Part of a small language model's weights: a variant of Adam for these matrices, 95M tokens.
Each number is 128 + 24 x the weight over its row's rms, rounded and kept within 0 to 255. Layers, rows and columns count from 0. The size above them is the row's rms in percent of the matrix's.

# layer 2 MLP up, 320x128, rms 0.084, rows 17-51, columns 64-127
size [100 102 102 106 104 101 100  87  98  98  97  95  93 101  94 103 111 103 105 102 100 100 102  93 106 101 103 106 103  99 102  98 100  96 104]
[[122  97  75 120 126 122 137 137 138 115  95 139 108 163  85 148 103 190 113 135 137 141  91 124  90  82 131 113  90 146  93 123  81 136 110 156  98 118 128 136 105 131 117  84 116 135 135 113 163 135 170 127 101  97 166 114  94 136 115 126 130 144 117 125]
 [124 104 124  99 133 139 129 117  91 148 151  99 173 126 106 173 141 124 126 127 130 118 103 147 114 110 120 123 137  85 166 121 136 118 155 111 140 140 148 173 140  85 161 114 159 145 142  98  83 139 117 150  55 139 152 152 114 125 156 147 117 110 113 115]
 [ 95 187 127 132 154 126 106 112 158 130 110 121 145 128 127 145 146 181 101 133 161 106 125  98 137 124 118 139 155 140 163 154 113 149 154 105 141 136 135 140  66 117 121 121 130 134 112 135 123 121 123 154 128 160 130  84 122 109 101 117 164 143 141 118]
 [128 135 142 132 131 126  93 132 141 129 108 137 152  84 105 118  94 123 113 132 124 177 107 154 129 118  71  81 149 106 129 105 149 129 139 115 115 111 120 148 134 108 121  88 125 123 119 128 132 150 182 131 127 160 150 184 114 146 147 120 119 113 147 127]
 [114 115 184 120 148  98 163  71 105 115 125 104 186 113 138 147 136 109 142 104 171 135 132 126 144 123 132 152 123 130 131 138 120 132 158 143 140 154 131 180 132  77 156 146 136 117 110 159 120 105 120 143 106 122 129 105 141 125 149 119 134  96 128 144]
 [144 116 147 102 159 117 131 143 131 112 158 146 121 122 147 117 145 119 114 133 113 124 174 162 112 157 114 149  94 112 137 168 124 177 115 128 112 126 102 136  99 131 132  91 149 130 116 140 105 112 148 121  92 157 112 151 151 138 115 152 159 139 165 157]
 [102 116 146  89 125 116 138 105  97 122  93 136 117 125 132 122 124 106 162 115 174 110 154 155 181 102 170  90 108 105 137 105 131 107 127 110 157 130  96 131 121 131 138 103 128 125 130 107 137 122 153 156 144 120 113 146 146 108 148 158 130 117 124 138]
 [119 125 131 169 101 129 141 117 153  77 116 134 140 128 100 119 162 140 132 140 148 151 130 152 131 155 142 124 126 133 118 124 122 102 172  65 143  82 123 131 134 142 115 121 146 127 139 131 120 122 146 115  93 158 137 120 122  91 111  96 162 107 144 130]
 [125 144 142 133 156 161 150 163 114  91 158 144 111  79 104 110 128 137 104 126 125 171 159 102 132 106 103  81 110 129 173 131 139 171  73 170 139 108 130 113 132 122 158  97  99 121 119 156 118 124 150  94  88 141 151 114 142  99 131 120 156 155 173 146]
 [ 99 133 167 119 142  97 138 171 126 182 112 140 122 123 113  93 116 148 115 100 118 127 133  88 140 153 115 116 149 124 120  89 119 130 128 165 155 116 119 150 113  92 133 116 127 140 161 146 137  90 123 149 111 149 100 119 110 138 109 119 139 105 107 124]
 [142  81 161 148 177 135  84 124 148 145 178 122 126 143 103 161 151  96 116 121 116 144 145 127 139 126 110 114 117 116 125 114 118 132  83 140 121 141 155 149 103 127 116 114 145  87 110 129 127 172 140  99 141 100 141 164 119 122 113 139 157 114 140 164]
 [111 124  80  72 156  87 114 121 138 170  95 109 139 115 151 136 115  78 122 135 136 134 114  89 131 108 152 125  76 114 116  94 135 136 167 156 116 121 115 135  99 100 114 166 113  99 131 172 140 167 142 146 175 169 154 137 115 130 125 129 135 130 132 131]
 [142 183 103 148 128 119 130  93 149 136  98 138 112 122 127 135 115 138 170  93 115 128 144 121 116 177 101 180 108 163  99 102 126 163 110 101 132 141 101 105 119 182  81 119 107 128 132 127 116 131 184 171 137 103 112 104 122 143 108 147 110 149  86 157]
 [ 94 124 161 119 175 134 126 120 148  95 135 118 138 125 166 118 157 137 143 167 103 145 138 149 106 187 156 103 127 175 127 124 140 130 170 154 110 144  94 122 137 145 140 115 123 110 116 177 121 100 103 146 109 167 148 145 131 116 118 134 119 128 123 110]
 [108  91 150 145 104 175 155 134 114 123 113 156  76 140 170 154 156 118 131 102 113 134 124 119 116  89 107 141 125 137 119 147 112 130 115 132 131 118  97 138  76 111 124 111  97 112  91 134 148 142 141 150 141 126 139 121 146 170 173  90 126 128 117 174]
 [188 137 146 136  87 152 138 138 140 151 104 160 101 127 172 124 131 130  72 142 117 136 118 138 160 126  97 126 158 113 122 200 113 165 116  79 129 176 118  89 102 104 116 134  89  85 118 136 107 167 120 122 158 124 137 111 126 113 135 124 114 151 126 165]
 [173 137  93 171 124 128 138 112 157 117 142 153 131 115 139 182 122 125 142 120 136 152 114  88 118 124  88 162 131 143 102 129  82  72 114 149 132 133 125 130 124 125 138 126 152 144  91 120  96 109 138 141 127 122  85 140 111 138 132 119 137 125 110 123]
 [214 122 130  88  81 110 139 105 155  72 131 185 142 122 155 127 119  92 132 136 145 151 114 131  88 128 142 118 112 113 129 108 101  95 174 102 156 138 129 156 143 166 130 119 125 182 106 120 123 144 125 125 133  93 146 131  89  88 107  98 164 115 151 131]
 [137  91 135  90  89 178 150  89 112 132 124 151 134 118 120 160 113 112 131  76 136 133 158 129 174 115 104 140 146 127 161 167 109 112 108 129 131 168 153 148 132  97 149 104  77 117 145 128 114 127 150 150  99 149 131 145 146 145 112 162 136 149 132 144]
 [133 150 141 104 141 124 118 136 140 107 126 127 128 138 129 113 135 179 153 126 144 149 110  63 151 114 143 123 108  84 154 162  98 128 130 138 139 128 139 167 137 117 108 119 157 145 129 120 118 154 131 132 139 130 161 146 117  92 124 136 163  87 150 138]
 [148 138 129  88 157 145 164 119 133 168 137 115 150 180 125 117 119 123 127 132 141 109 160 107 148 132 167 133 105 152 110 145 150  95 115  91 159 149 153 118 146 129 124 148 145  66 121 125 145 151  97 163 162  94 140 100 105 150 157 131 171 176 123 106]
 [135 149 133 155 123 136 146 110 106 183 175 125 104 128 106 127 107 105 132 176 120 107 132 112  65 135  98 132 158 171 111 112 127 158  99  97 133 125 130 116 134 113 127  80 120 152 135 131 154 145  99 104  99 132 178 121 147  76 132 126 140 130 132 134]
 [166 106 178 124 116 112 106 130 109 143 141 140 140 145 136 136  78 114 142  59 154 146 107 137 154 106 124 148 120  78  88  90 148 163 126 131 137 124 136 132 137 150 119  94 118 137 125 106 166 100 133 124 128 131 132 153 124 100 136 133 121  97 135 120]
 [162 107 143  99 146 124 133 134 124 139 161 111  99 122 107 154 115 137 127 122 100  73 144 144 115 105 132 140  86 112 104 184  94 121 141 106 131 117 117 136  85 138 111 105 158 110 151 163  99 161 153 136  96 187 133 153 125 106 145 125 145 124 124 126]
 [123  91 118  70 158 195 201  91 149 109 128  84 104 106  97 116 125 103 133  97 134  84 145 107 138 135 153 124  97  94 112 161  92 150 120  85 104 111 105 171 111 117 128 181 135 136 123 102 154 139  83 128 125 102 107 153 116 136 166  98 137  94 153 132]
 [123 125 159  79 117  92 150 127 138 140  59 144 111 112 114 102 167 118 104 112 116 128 141 143 155 135  98 128 144 127 133 177 104 165 122 115 124 112 131 116 159 126 126  81 117  99 136 165 179 114  70 195 133 167 107 146 121 157 130 159 146 133 142 153]
 [107 131 125  94 131 138 154  92  96 124 136 133 119 131 121 101 109  94 146  61 156 160 151  99 133 136 137 118 126 169  96 107 150 114 162 126 114 128 140 172 126 113 118 189 128 147 149 111 121 150 118 110 136 166 122 162 144 123 155 120 123 113 112 109]
 [155 133 117 121  97 102 119 121 148  91 182 155 101 173 130 136 142 108 144 144 131 125 113 105 138 120 146 119 155 168 137 148 158 162 140  86  89 114  97 139  75 148 139 104 124  98 125 119 128 179 136 104 130 165 179 144 134 121 115 141 146 132 115 136]
 [115  97 117 133 123 141 119 111  80 143  72 139 141 140 147 135 114 140 114 107 127  93 115 157 125 143 116 134 161 144 141 174 132 147 135 150  87 103 112 135 137 136 112 137 154  35 111 125 163 137 135 125 129 130 128 153 137 121 134 116 133 112  98 190]
 [157 109  90  94 120 160 143 127 111 110 141 115 123 129 108 155 112 152 120 139  84 152 122  93 130 124 163  96 169 121 151  82 156 145 126 108 122 122 146  92 112 178  90 107 161 101 101 135 131 119 110 153 117 114  98 132 158 152 129 160 107 135 118 127]
 [140  93  71 114 115 119 159 103 116  88 136 123 125 145 134 128 115 147 140 129 114 127 119 124 130 154 115 110 132 120 126 141 132 128 112 141 116  65 145 123  75 132 173 149 129 170  67 165  90 119 129 136 125 130 135  89 137 155 162 131 101 118 154 101]
 [106 131  97 113 113 140 156 107 132 114 134  83 153  88 132  98 116 123  95 107 126 154  92 130 115  73 119  93 114  99 117 147 124 166 131  91 127 101 105 121 117 166 113 154 136 162 133 106 127 162 160  98 122 135 164 143 127  91 143 101 176 147 138 159]
 [156 155 122 117 114 139  88  91 143 127  99 158 106  66 142 121  91 166 109 129 139 121 183 135 123 135 138 151 114 123 170 122 159 134  99 179 154 175 127 121 125  84 157 143 133  94 138 155 149 120 127 102 125 123 113 116 175 135  88 131  90 123 125 135]
 [140 153 149 105 109 148 142 112 107 106 109 131  81 157 165 177  92 107 102 126 197 155 131 113 149 100 120 132 124 164 136 157 133 119 103 154 112 123  88 148 105 156 123 127 127 120 126  98 135 137 124 120 137 116 138 122 125 119  92 173 127 144 111 158]
 [ 91 104 109 130 134 136 129  98 129 145 124 109 105 132  88 127 123 133  97 139 120 131 125 152 141 119 123 123 129 158 106 110  90 151 158 123  81 139 149 121 124 194 151 105 136 150 116 123 137 151 127  99 140  71 154 113 135 176 124 166 177 144 174 139]]
# layer 2 MLP down (transposed), 320x128, rms 0.0727, rows 17-51, columns 64-127
size [ 99 100 104 106 104  98 103  89  96 101  96  95  92 104  96  98 108 104 102  92 100 104 103  92 107 100 100 101 101 103  97 102  92  92 106]
[[126 129 125 117 125 119  97 143  77 106 132 133 142 128 129 138 117 152 133 129 153 160 163 151 185 133 140 139 155 112  82 143 126  88 119 129 140 138 143 164 121 138  94 107 144 137 139  62  97 152 105 125 154 147 100 108 158 168 150 123 155 158 124 133]
 [114 142 108 119 101 101 117 100  90 135 101 116  92 165 121  57 129 121 116 158  98 157 133 186 160 123 135 117 136 128 131  82 171 103 109 113 158 142 123 104 121 127  49 136  90  87 133 125  90 137 142 103 141 117 102 126 101 139 109 121 155 144 140 128]
 [142 130 104 108 131 164 145 145 145 108 106 131 116 127 158 141 122 113 136 157 116 155 128 110 100 143 104 149 150 159  72  92 121 147 115 128 176 122 147  58  68 132 122 117 133 168 102 116 139  65 126 120 169 139  97  52 115 103 143 141 116 150 127 126]
 [ 96 141 172 123 168 145 120 139 124 122  99 120  96 118 132 117 128  98 129 119 149 138 135 169 132 140 121 159 187 188 117 125 148 133 155 140 108 136  90 107 157 133 109 110 118  80 171 139 127 129 138 160 107 138  79 133 145 176 134 136 114 134 150 118]
 [116 172 110  89  97 125 132 120 142 106 119 115 132 105 131 147 151 121 122 124 115 135 139 172 210 109 157 146 124 117 111 130 117 143 147 148 112 127 154 136 137 122 148 154 173 167 150 136 117  86 141 114 132  87 160 109 132 110 115 190 115 175 102 146]
 [108  87 114 101 112 125 131 104 165 161 142 122 115 171  77 122 102  91 116 108 140 165  98  96 135 108 104 119 130 171 121 139 125 184 117 145 136 152 127 166 136 175  81 136  92 116 170 154 125 117 123  93 176 152 151 121 148 107 127 113 145 131 110  85]
 [166 165 116 105 151 102 136 151 157 146 149 113 109 103 162 143 160 119 139 131 132 158 117 101 114 104  86 177 134  67 141 169 145 119 144 130 148 100  98 147 173  97 102  62 165  98 140 153 166  95 129 125 115 135 111 152 115 159  97 143 122 149 139  97]
 [201 139 134 124 137 136 147 114 158  96 138 172 137 129 153 139 152 145 151 152 130 188 110 154 164 140 122 144 117 157 149  57 129 179 174 103 114 129 139 119  80 107 120 131 150 146 119 151 135 109 155 126  88 136 132 120 128 173  95 134 150 125 144 131]
 [136 139 158 109 123 162 102 101 173 131 111 152 113 117 151 154 145 127 123  78 132 132 139 160  80 161 130 174 125 104 122 159 161 130 156 144 129 119  81 133 112 144 112 153 103 149 151 173 102 113 161 134 115 128 159  71 161 130  91 136 149 143 173 102]
 [128 153 157 123 131 163 136 136  92 143 124 126 168  50 138 134  98 182 125 128 122 146 120  95 119 145 117 121 121 148 170  92  63 149  95 114 128 115 155 124 115 130 168 148 150 165  98 116 123 102  68 117  94 147 191 158 140  99 129 139 101 112 104  92]
 [129 120 117 108 134 168 146 125  93 110  75 132  97 122 113 145 147  68 128 145  98 108 117 132 146 147 137 130 148  93 116 182 148 120 111 131  98 112 123  67 127 110  79 179 135 112 143 138 131  79 105 129 141 111 142 104 109 137 143 175 146 128 131 122]
 [122 149 152  89 103 148 120 138 137 161 106 107 141 136 129 137  93  99 136 100 147 109 149 119 144 130 168 145 104 105 123 128 130 110 108 120 103 169 124 167 144 132 113 115 116 138 135 150 113 131 133 123 113 143 100 123 145  69 128 140 124 117 197 126]
 [145 108 164 169 151 138 147  97 110 176 111 142 120 120 125 136 150 124 111 157  77 145 109 120 103 140 108 117  98 115 163  89 166 163 148 124 122  84 144 102 147 125 147 157 148  99 140 121 173  47 147 120 136 163 164 130  74  87 142 102 123 145 115 135]
 [164 136 103 135 114 131 144 142 131 154 132 132 151 112 122 128 113 110  87  85 133 132  44 138 126 106 120 117 110 181 137 112  74 134  92 141 125 147 149 117 143 105 148 152 120 126 142 115 147 110 136 125 110 110 211 106 112 110 124 106 142 111 135 134]
 [111 122 127 139 111 147 123 135 126 136 132 115 187 105 110 131 159  72 129 129 131 157 133 155 123 147 139  89 115 111 146 104 128 104 131 139 144 154  84 140 162 121  95 144 137 111  81 101 120  92 120 101 174 128 142 143 120 173 150 151  92 173 120 123]
 [162 127 144 102 152 140 107 130 149  92 115  81 157 154 138 154 135 141 147  91 117 174 106 145 148  87 149 143 138 132  99 100 132 145 157 146 130  57 103 150 130 158  81 119 119 159 100 146 118 208 121 127 122 127  69 147 129 146 115 133 147 184 122 145]
 [122 164  78 160 115 132 130 104 125 144  83 129 132 171 123 143 123 113 146 139 117 177 109  79 112 137 155 101 129 100  92 118 138 102 119 132 126 143 108 106 161  87 142 159 119 124 121 102 154 125  72 163 114 142 117 102 163 182 114  87 107  90  96 125]
 [115  84 124 116 122 137 127 120 112 125  94 141 115 114 128 143 109 133 178 152 124 118 120  96  97 171 156 148 151 120 139 130 156  84  80 100 127 162  65 148  88 112 127  97 122 119  92  94 131 120 154 132 108 118  95 132 146 141 143 106 106 121 118 103]
 [128 113 138 102 103 122 154 138 151 145 127 166  95 155 129 135 102  98 100  82 134 129 122 147 156  91 165  98  75  93 148 151  91 104 126 137 131 143 114 128 139 109 115 138 158 150 120  64 103 119 128 148 100 108 128 178 109 102  84 110 116 156 122 138]
 [128  93 113 105 136 119 100 134 141  97 112 105 149 109  99 167 122 127  99 141 163  83 134 114 115 105 149 125 120 160 134 114 117 103 113 187 124 121 133 102 119 126 208 181 157 148  97 110 149 126 159 119 123 120 136 153 155 144 172 128 120 152 124 124]
 [122 139 109  74 146 161 144 119 143 109 134  94 129 167 128 146 102 148 113 144 132  96 164 126 104 106 125 112 125  87 117 164 124  91 111 103 147 142 127 160 142 107  84 144 176 122 117 117 168 110 116 139 128 152 149  95 121 116  89  75 150 120 138 100]
 [130 146 121 141 170  97  99 157 116  82 185 135 176 146 145 124 131 139  96 136 141 134 104  90 133 125 154  99 154  94 120 149 100 137 168 106 157 122 123 151 119 143  96 123  82 102 162  92 121 135 109 119  98 130 106 148 119 152 109 154 156 168 140 114]
 [124 130 135 197 102 144 150 154 132 144  88 127  95 152 176 140 115 139 128 132 109 159 137 102  97 189 141 117 105 159 110 133 137 139 142 132 134 159  94 166 136 119 141 145 148  71 117  93 132 128 132 103 136 124 106 139 138 154 124  99 100 123  84 153]
 [119 141  97 134 144 140 172 101 170 117 105  95  97 119 156 111 137 143 111 118  87 121 173 118 118 136 128 145 106 131 140 103 141 139  99 149 161 130  91  92 106 126  84 131 147 143 143 170 106  88 115 118 107 126 136 120 136  99  97 139 118 104 108  92]
 [112 120 136 151 159 136 175 101 117 140 133  94 169 166 106 178 154 133 166 163 112 112  99 124 144 127 128 127 116  67 130 148 121 139 123 136 129 118 100 122 137 150 130 107 110 138 151 124 181 118 145 170 136 126 139 104 126 156 127  91 137 103 193 134]
 [ 91 133 129 119  75  97 151 145 148  91 153 117 104 157 135 153 124 130 149  66 152  93 155 182 108 121 126 154 128 109 129 170 164 142 123 148 134 104  87 154  88  50 142 130 152 139 125  99 127 106 148 169 146 100 118 139 112 112 135 140 144  87 121 132]
 [104 142 129 135 168 150 126 118 134 138 111 112 154  96 174 108 111 159 143  49 113 165 100 117 164 134 163 120 156 143 129  99 126 125 163 133 116 112 127 135 147 132  87 173 122 138 135  97 126  69 137 120 145 191 143 148 156 120 130 135 164 133 140 128]
 [173  94 128 143 144  93 116 139 101 132 109 117 150 124 103 131 139 114 138 135 144 108  86 143 100  80 115 101 105  94 119 133 110 167 100 178 132 101 118 120 109 141 129 150 128 137 159  91 138 117  61 106 111 117 139  71 111 148 125 150 105 123 150 175]
 [134 112  92 142 168 127 198 107 114 131 107 104 107  87 152 184 118 133 127 141 139 141 139 168 130 132 122 102  89  92 138 161 120 146 146 176 102 107 107  97  97 124 101 101 106 111 105 122 121  87 141 126 183 116 102 159 127 148 122 101  85 100 113  98]
 [126 175 111 129 113 123 141 139 158 106 108 151 126  89 155 120 143 106 136 105 117 132 117 139 141 105 160 107  76 150 121 136  47  86 143  90 110 100 104 138 119 101  95 148 106 160 121 123 122 173 140 143 115 104 157 150 109 126 119 126 140 158 141 150]
 [134 141 142 160  87 157 115 119 141 119 106  98 112  88 128 100 134 130 123 103 136 137 162 171 155 112 161 106 151 158  86 111 143 130 122 121 153 147  97 136 164 129  28 104 115 124 128 116 147 162 121 110 115 119 144 126 136 154 126 104 122 141 140 118]
 [156 125 121 110 143 137 120 141 165 142 130 148 128 151  51 161 114 138 131 129 148 115 105 118  98  93 118 149  69 123 154  83 124 149 130 135 111 119 171 175 173 114 157  89 151 114 130 137 161 229 136 133 111 152 176 131 131 127 136 128 100 174 133 148]
 [ 98 118 157 144 133 143 123 124 118  78 161  73 118 183 121 139 141 121 133 123 124 132  99 141 105  95 126 131 117 151  95 111 107 115 180 131  83 105 110 148 139 120 135 149 143 128 114 129 140 181 120 159 130 129  96 114 107 156 154 113  96 124 118 145]
 [131 137  88 115 123 114 120 128 124 164 140 106 161 135 135 128 135 134 141 174 127 151 106 121 102 151  73 151  97  93 143 109 118 135 191 116 132 114 146  67 126 164  64 136 156 143 122 127 128 170 163 125 143 117 135 126 172 129 171 108 108 146 120 148]
 [144 134 122 128  87  96 134 144 150 140  97 122 143 120 149 120 148  91 133 149 121 123 169 106 139 215 125 158 154 129 117 150 124 116 113 112 160 163  88 130 119 115  93 115  96 149 105 133 132 113  72 124 105 161  87 137 139 152  72 100 112  75 135 145]]
# layer 2 MLP gate, 320x128, rms 0.0891, rows 18-52, columns 64-127
size [105 106 103 111 103  97  93 101 103 104  90  91 104  96  92 105 102  96 104 100  99  97  93 105 101 104 113 102  96 107 101  97  90 105 104]
[[131 128 135 132 143 149 154  99 121 103 158  79 136 110 144 175 153 198 141 118 155  97 103 120 100 108 102 146 155 120 124 152 170 127 100  97 154 167 140 103 114 151 146  94  89 120 134  89 103 154 127 139 155  81  88 125 152  80 169 106 133 126 146 143]
 [114 118 148 141  74 154 134 133 118 138 133 107 118 122 134 123 163 132  99 142 119 120  91 155  84 131  94 168 133 108 100  64  82 134 101 100 103 121 127  55  87 134 161 132 106 148 127 105 128 117 114 109 141 158  96 107 132 158 136 117 135 182 130 175]
 [128 125 128 156 102 122  96 134 141 112 143 158 179 133  87 120 123 163 143 144 100 128  96 127  97  92  86  99  97  84 119 113 114 147 135 124 133 115 179 151 122  86 130 127 120 147  95 132 164 156 157 122 137 131 161 151  91 114 169 145 138 151 135 147]
 [128 128 114 188 151 152 125 124 122 128 123 148 140 147  95 145 123 118 115 132 109 128 121 160 108  94 101  88 114 105 129 124 118  99  93  89 127 132 105 156  88 139 119 102 138 106  78  85 133 168 116 134 139 117 158 153 107 115 128 118 167 127 139 163]
 [135 153 126 150 162  97  92 162  97  81 120 128 110 153 113 144  98 144 159 121 109 106  92 161  99 144 113 121 134 103 149 145 110 146 136 100 128 135 106 121 111  84 125  91 124 121 110 149  92 127 113 114 111 163  98 137 121 130 123 191 135 148 115 175]
 [155 118 154 164  87 140 102 112  80 143 134 165 150 117 106 186 111 110 129 105 140 112 101 130 140 113 149  83 164  77  96 122 127 111 129 131  99 119 150 157 151 116 134 158 118 164 141 111 138 133 121 146 153 152 153 180 118 147 165 169 157 106  96 112]
 [142 135 123 136 118 165 111 139 150 141 133 104  90 100 117 116 142 104 161 129  84 115 132 154  91 125 124 152 148 129  77  89 103 149 169  95 102 139 103 110  96 145 123 130 104 135 141  86  95 110 125 120  75 105 125 120 100 122 122  92 140 142 115 139]
 [102 147  96 130 124 101 128 135  69  61 139  79 145 140  90 144 131 173 137 173  81 112 111  95 110 103 142 115 125 107 118 127 134 166 111 117 146 110 130  94 108 140 166 132 122 156 109 145 117 141 140 130 127 166 125 117 121 111 152 131 147 166 123 160]
 [120 120 113 111 117  85 120  97 147 163 117 137 162 122 103  99 135  96 126 148 151 123  98 137 155 118 125 144  92 112  89 115 142  85 115  71 141 148  96 174 135  93 113 119 121 133  85 147 173 137 158 153 112 183 143 112 143 135 147 136 160 112 115 159]
 [154 124  96 159 119  83 166 137 106 150 124  92 115 182 110 141 115 100 104 147 101 122 122  85 136 106 138 125 119 141  98 130 108  96 125 132  86 102 156  94  96 108 154 162 141 102 118  68 123 145 125 104 122 165 133 147 152 115 127 102 149  86  98 125]
 [109 145 137 114 134 112 124 134 154 139 131  69 129 127 149 132 140 138  87 129 151 131 128 107 118 156 164 155 137  93 158  72 120 133 129 125 121  98  84 130 120 137 158 130 169 129  87 116 106 144 117 174 118 176 167 113  95 129  91 147 120 104 139 175]
 [127 157  98 109 133 102 139 148 101  81 122  94 128 108 134 180 130 136 106 110 122  66 150 160  99 150 114 151 153 137 115 169 101  96  93 140 125 144 140 155 120 138 109 113 165 111 158 152 105 140 134 108 142  97 121  91 149 155 152 134 157 160 120 144]
 [130 135 127 146 153 171 108 118  98 139 112 129 131 104 126 111 152 130 141 135 125 148 171 108  80 131 112  99 163 105 128 103 149 118 138  97 158 114 118 140 121 108 159 157 110 139 134 128 129 123 129 149 105 144 103 162 170  89 166 149 117  92 139 113]
 [142 125 136 157  87 125 141 112 110 150 128 101 101 180 134 158 112 142 152 145 117 132 106 123 160  96 139 115 128 113 156 121 119 135 125 112 102 130 135 118  85  84 127 134  82 138 131  86 131 116 119 152 151 115 102 111 140  95 184 119  98 148  88 186]
 [106 110  99 119 109 134 124 116  93 151  94 130 124  93 146 147 154 146 147 137 148 137 108 156 137 129  75 119 117 145 119  93 112 114 137 125  96 137 103 117 146  63 136 154 117 127 120 144 154 114 100 104 124 116 106 125 134 173 107 127 116 126 156 107]
 [114  99 135 115 144 124  57 154 115 127 139 110 125 124 158 100 137 123 146 147 127  79 139 123 116 108 152 115  76  98 151 138 121  99 154  92 140 113 134 134 147 127 138 117 112 111 135  97 102 121 133 153 152 144 143 121 138 106 177 144 146 140 142 119]
 [118 106 112 109 147 150 105 113 152 103 140 148 165 147 100 135 169 151 174 146 162 139 137 128 113 121 104 142  96 134 105 118 152 124 110 161 118 117 116 106 101 112 129 148 153 111 133 163 108 133 112 134 141  94 109 136  83 159 128 130 150 144 113 118]
 [102 119 117 118 113 116 140  76 119 112  91 139 179 120 112 182 137 108 165 129 146 111 122 160 163  84 169  71 113 123 108 155 103 123  86 148 111 145 188 151 128 114 170 114 124  94 111 131 113 144 134 192 153 143 146 176 139 130 133 159 131 189 121 103]
 [127 104 110 135 137  86 144 119 121 119  98  94  95 136 118 142 143  80 116 120 156  90 129 199 115 138 133 141 144 131  86 115 163 134 112 152 100 167 121 120 119 122 158 147  74  94 118 101 130 132 140 127 127 127 138 105 138 144 158 143 117 197 104 166]
 [108  98  94 111 107 122 101 151 149 158 137 109 173 115 122 128 168 118 110 127 111 107 113 145 111 131 123  85 145 126 108 114 126 107 130 139 106 116 157 143 156 114  86 128 127 137 130 138 112 123 144 125 177 154 139 152 112 154 130 135 159 161 147  89]
 [115  90 147 130 106 115 132 120 154 180  83 107 142 129 124 139  89 122 113 144 167 133 111 105 138 142 106 155 115 154 114 117 122 125 118  47 119 117 106 102 127  94 103 116  88 104 124 116 108 109 131 127 118 147  91 139 126 137 132 130 111 116 106 129]
 [163 105 163 103 108 162 154 117 113 139 122 127  97 133  99 107  83 104  71 146 104 136 139 119 132 132 119  84 140 140 135 107 123 162 114 131 100 147 156 136 137 149 134 162 111 101 148 173 110 143 130 118 166 150 145 155 123 151 207 120 166 127 157 145]
 [ 73 105 127 129 155 141 146 136 131  91 175  71 131 130 120 162 112 141 148 142 135 111 122  94 115 107 130 174 103 133 141 160 152 141 102 158 130 108 128 117 114 161 124 103 174 141 158 141 102 132 140 115  63 159 176 133 137 151  98  82 145 117 113 107]
 [ 85  94 126 128  96 106 111 101 112 112 172 137 120  75 126 145 146 123 122 130 132 122 129 138 136 109 113 123 134 142 118 116 134 122 135 152 157  47 141 164  86 159 155 151 141 134 124 165 154 146 133 124 128 146 128 131 119 127 146  95 101 158 136 177]
 [138  91 133 139 143 176  96  81  87 120 148 142 163 106 108 180 103 114 120 133 110 112 113 165 136 104 131 114 127  98 126 110  94 135 164 133 102  68 141 139 112 144 136 128 130  93 120 141 132 141 136 138  95 152 164 169 121 128 183 118 122 128 133 109]
 [141 139 137 107  94 129  97 128 160  86 146 137  99 126 117 117  80 102 134 131  89 178 112 130  80 131 127 126 111 146 128 125 127 103 125 122 108 115 121 124 114 111 104 138 149 151 112 148 106 138 130 119 106 196 142 109 117 143 115 130 162 108  64  81]
 [157 106 136 114  93 119 111 165 116 135 113 128 173 139 121 151  87 160 107 110 126 141 112 109 138 122 150 103  94  91 117 127 115  87 137 140 160 135 136 103 143 110 160 160 149 171  95 114 111 111 151 166 110 134 125 142  89 137 147 119 141 138 111 137]
 [ 72 108 133 155 141 119 113  86 103 123 128 109 126 146 121 153 152 106 122 123 128 104 153 135 133 115 134 110 109 145 171 134 119 140 143 108 140 119 149 135 154 102 173 112 153 122 132 142 149 106 150 100 137 129 127  87  63 122 139 101 122 127 151 127]
 [150 105 132 119 144 118 159 153 119 115 119  91 166 144  80 145  83  90 113 137 113 134 133 137 118 114  94 127 139 108 102  81 180 181 118 153 128 119 101 155 151 132  93 148  93 104 120 162 167 115 144 150 129 144 111 114 111 131 156 117 115 126 150 120]
 [142  98 118 119 120 131 174 151 130 176 150 118 101 119 114 159 149 108 105 117 109 122 156 102 130 153 111 108 165 132 150 139 133 151 151 105  91  75 125 132  93 108 116 159 104 115 106 145 118  97 165 110 125  87 136 110 108 157 169 138  89 116 134 146]
 [137 133 127 100 146 127  97 147 118 130 149 159 132 133 123 143  89 101 152 142 132 114 125 118 148 127 107 125 122 135 104 155  91 110 162 161 123 122 153 157 166  87 160 133  89  80 133 160 125 123 117 153 125 118  99 138 142 141 150 114  72 121 152 114]
 [142 102  96 147 146 128 141 160 118 159 112 116 150 162 148 112 176 118 138 136 137 129 106 121 166 119 133 133 175 153 110 137 145 166 112 110 128 136 141 145 143  76  93  99  84 129 153 142  97 132 128 147  97 127 123 123  99 136 130 124 138 139 132 125]
 [149 134 135  97 145 126 143 119 106 123 140 127 140 104 123  92 147 129 139 148  96 111 116 149 147 162 102 138  91  55  98 131  88 149 143 134 147 155 143 109  97 104 124 164 153 121 152 169  97 121 115 112 104 111 138 128 167 101 149  98 148 100 162 110]
 [111 159 124 124 115  73 138 186 119 102 143 125 179 137 120  96 128 159  88 123  93 144 109 143 168 133 143 171 131 129 132 115 150 117 128 115 130 138 141 129 156 112 137 138 114 119 143 144 150  65 126 161 112 112 162 146  98 129 118 117  75  91 140 121]
 [ 96 117 214 121 117 111 132 155 126 143 123  95 148 132  84 157 111 123 112 123 109  92 143 144  77 141 180 121 126 118 153  96 120 106 131 167 112 118 142 151 109 121 124  91 145 129 114 112 160 143 159 151 104 126 125 100 107  76 152 134 144 162 117 133]]